config.toml
num_hidden_layers = 12
hidden_size = 256
num_attention_heads = 4
num_key_value_heads = 2
head_dim = 64
intermediate_size = 1024
vocab_size = 8192
hidden_act = "tanh_gelu"
norm = "layernorm"
norm_place = "pre"
norm_eps = 1e-06
positions = "learned+rope"
rope_theta = 10000.0
rope_fraction = 1.0
qk_norm = false
attn_scale = 0.125
bias = "all"
tie_word_embeddings = true
parallel_block = false
init = "trunc"
init_std_qkv = 0.026
init_std_o = 0.00531
init_std_up = 0.026
init_std_down = 0.00266
optimizer = "muon_variant"
learning_rate = 0.00933
lr_mult_down = 1.5
beta1 = 0.95
lr_head = 0.00439
warmup_steps = 200
schedule = "cos"
final_lr_fraction = 0.03
batch_tokens = [16384, 32768, 65536, 131072]
max_seq_len = 256
doc_mask = true
train_tokens = 350700000
max_steps = 7945
dataset = "wikipedia_en"
Each number is 128 + 24 x the weight over its row's rms, rounded and kept within 0 to 255. Layers, rows and columns count from 0. Numbers have three digits each. The size before them is the row's rms in percent of the matrix's.

# v: layer 9 attention value, 128x256, rms 0.312, rows 50-56, columns 0-127
# o: layer 9 attention output (transposed), 256x256, rms 0.251, rows 50-56,114-120, columns 0-127
v50 086:157144141134128088123150129163148105084072129168126115155119127115103122091127142116137173141143088131149095136077123143149113126155124189117086117125137130139063093109136146129163143102133171104125137145145124125123140131096134116131150152148127095088126124178104104135151140078115171102106155110137132105128142088146133102090111123150128131114121121125168060151102132113132150118127
o50 084:126090077142125142126117130115178161186104108122146150166128136158135108132119178165115122120089123152124119100144130133102165118121133129151123081080116136118151132136136138094137104124155126118114126119106146143136098103113127109138114129121151104114151125147171182086126134119139120185120132120148090120159140111148131094131133148088144139103128107159133109130124091152117137111138
o114 092:132096135135162121099133081121131139145096123105128096109098175092085131162141164150110144103122113115146127152166109125103175101134140119131092127120143136102130154160143123120141138113108107113116104134185109132143191131089134114121167111104137146104107150183117106117106153114137143111120103130144143121110161110116138185132132158095121149144116123123129112110152134093139120138115
v51 086:158139124119126146099143150191093128157124108107142138133132095152123116136158106099104127116190099084139151157175137141103162115089116106120076149119102125152139092134142118128114151137146153146119137141148139129107116151136131145143124136137129137094094133142143097174155114166114150171129110123146064094098141164079112120127080083142148107165099099106095154126118105120157121153093
o51 089:132116133101122138154099086141159132144062165120161131143139118160137137118109160142121133083153120124167090181114117101118159196114148128119105119093123096109126128107169159116115125156137093144142124114120153160119117118151168129129148128153147087183146174127174139118081115089156161155133122152122116131107129119108138063078091091121147127110102106126106123094143089183164147110153
o115 094:103131145169101159118145166143090150126180084141088129129138125135149127123127093142142154151117135143101158166069125138137165135087150102078149125092082147134133133104136138122130169209141132109078102118163128154128102126148160116140131169101134102119113125104136076109161149157136109131121118154115130164093134164104161113144135051176158153183117120129140102141153142144178129128098
v52 090:143128135124108111113097099135106137161147110103105163139135088099163130111148106106138111097129153118098113084105113156118158139120177120081102147162125124138116106097148154136138123099100145159141187112087157123123148180154155113147095161147119161137105112099114107131129129082106103152104136144093111101156131099091162135135145084093089113113137119172153109145127159144104138153138
o52 102:150124139109173155099135135156187142126156157106156136102146049170137148109111106111133108174113171133121108132083147147130119099153108145161113087105085129140134114158130155118173101111163146153121141105113117122080127125165134122110109176089133150097121135107155118169105112133139112139084137101121131128136124148106114094112110112127119145139095095135158160116113150144136123116138
o116 085:093133127150085162122129158144114120129168136133124167137120113128147112132141113132175144103110116144138094111123150143121108099161132151131157129145146110143152163119166072114132121115116174139140163143124107098131160180129090078112130151144081142187116147090161130131144165120097122151124095115102079126137081148126085111117144150149131128161127086165138143160137146129119096139106
v53 085:181132139100114131148098123106161106121119109141095144129125151143118122170116168117124130146137113138110115134157132135149201164144083165110138107162151132113104156102134122124131106106073087096122117146141146121092127105095114138156151122140105092090159162105128142131145126102163116089134140161114093113163099114118163138150115124136110132097093113138134128104138137129135125141119
o53 086:103139162113114168110105118171093160096113172130120125091126087147148160155118171103130151060136121132116113136158190081129121117131094127124096130165148126173122191111149137133117150129099169116125115155125130165144126142097103107110137140124131106114134110111129120150162091130141152126209137144115102100122092145116128126116132135092112174127184086113147129143144148174109109155149
o117 093:168122128117102164121158137115129119135135153101137119145159147131107118111112143122126123147136124120135169120124124134146131112137135094109153188121153098109109189135149150118137155075086144131115088146156130147091095120138151126095155117117150163148150153122103071123098155116111111122137122142100122127150112110140154136132142152155088105144122070117131166159169100086121114115096
v54 086:112136099124198137142096150096131098089091165130125106082099173138113147119121129110130124178146127104162129129114143125137170119142187163129118127119128096166124133109116120112170111162101161068154143174128157096126141154139169126093164123134139133101126138158138110129107122073173121102137099120171113175163092145168156143149122122166126110096123138126152120163122119113139122182137
o54 088:142128144141181132078137125089154102125125086192112112132125103154127125135150186162134057130148139130125150110136110158146141076128132123146181117114152130176134122121132098177094140088132133138116124157113143143108162149120094142109091141155128173119131150088138140147125122114127142134149131086100133125110118081177137111123158096103104133116078116135107155109141131113128112134120
o118 096:120127084111233112084109123145120129126096121137117123135141103125132116129168089137134179167093124156128132133161133102115115120129144161139141135126161129132130159106123152121121137149134172122132123148124168123175129074099142124122140149130163124164094086176096093126095135126123118177112139124125147125106097125079149184144133138124136095131132067093130124140116096129133118126122
v55 091:124152165157134129105121143154124164137162122104109089125131117103121102104106096113143132121117123117116181108169134155111139109165133105071117130091125120135096097149118127179134128120091062093116098163151132141174118136148133117158148135145114136137153120123148120081154073139130122124134095163160145110155152118147123125127152174078098134164142151127110156115103138119127089116091
o55 095:161108104090125150106127099123122125123109100100124116125167078118132083081139123148122089136100142116138097157098085098153126144149146192129110141125137109140123140133154110110108093168117109130117089139124122125147091142122077170122196188138147082135169166096112134137148134101092144124144149121121101109129102135124160152107127106139128088140129108133131124175141137118122120171152
o119 101:147168164141142107117098170183126125153094139172133128117121116078111140109120059139140154109163092140137102114114094154108067103135093118148128158118081149156159164119096095100143105154120148142119099133124119143130126107101170137141137105172087111113161137129126160123114100163124126111180101117129141131130163097119136112136109137114125154123158138131137119139125124107135140070085
v56 089:112116116112144096170151126141142133093127116150114109138124156144097132158131147119141135120134100152110125148144095117156141137155130158115118115095117149097132119131158109142163113141130153166111127150100113104137121110127148130142137110110134147166110145124127096118157119142139168159066148149110140108083167124151163144084116129114117077121107141119131106111123138190132120089126
o56 090:100159060138128124105131123128167106162139144135140122145128135095092072133131126095147175143138106133122109154168084124109112123112097117126140106168147147093107153146141101140111129107130107155122143070104135119118105110101109165107133146112103148172147117141133161133133121134054123150144093121138087135148118115121106130172137149141127170129133155131138127115147112102117110103157
o120 094:135119111150150125193155076152119136133129073131143124136150156145075151093126110118135159136098134124102142131131128082118150140139119145137073121104128116081117077127153153072162092103161124133111156134120116129147100103160123137149103140135102159119118165108120152130112098142131130178111124140152133155117155130132101146132098113145123154138142124103109125123093120144153124140131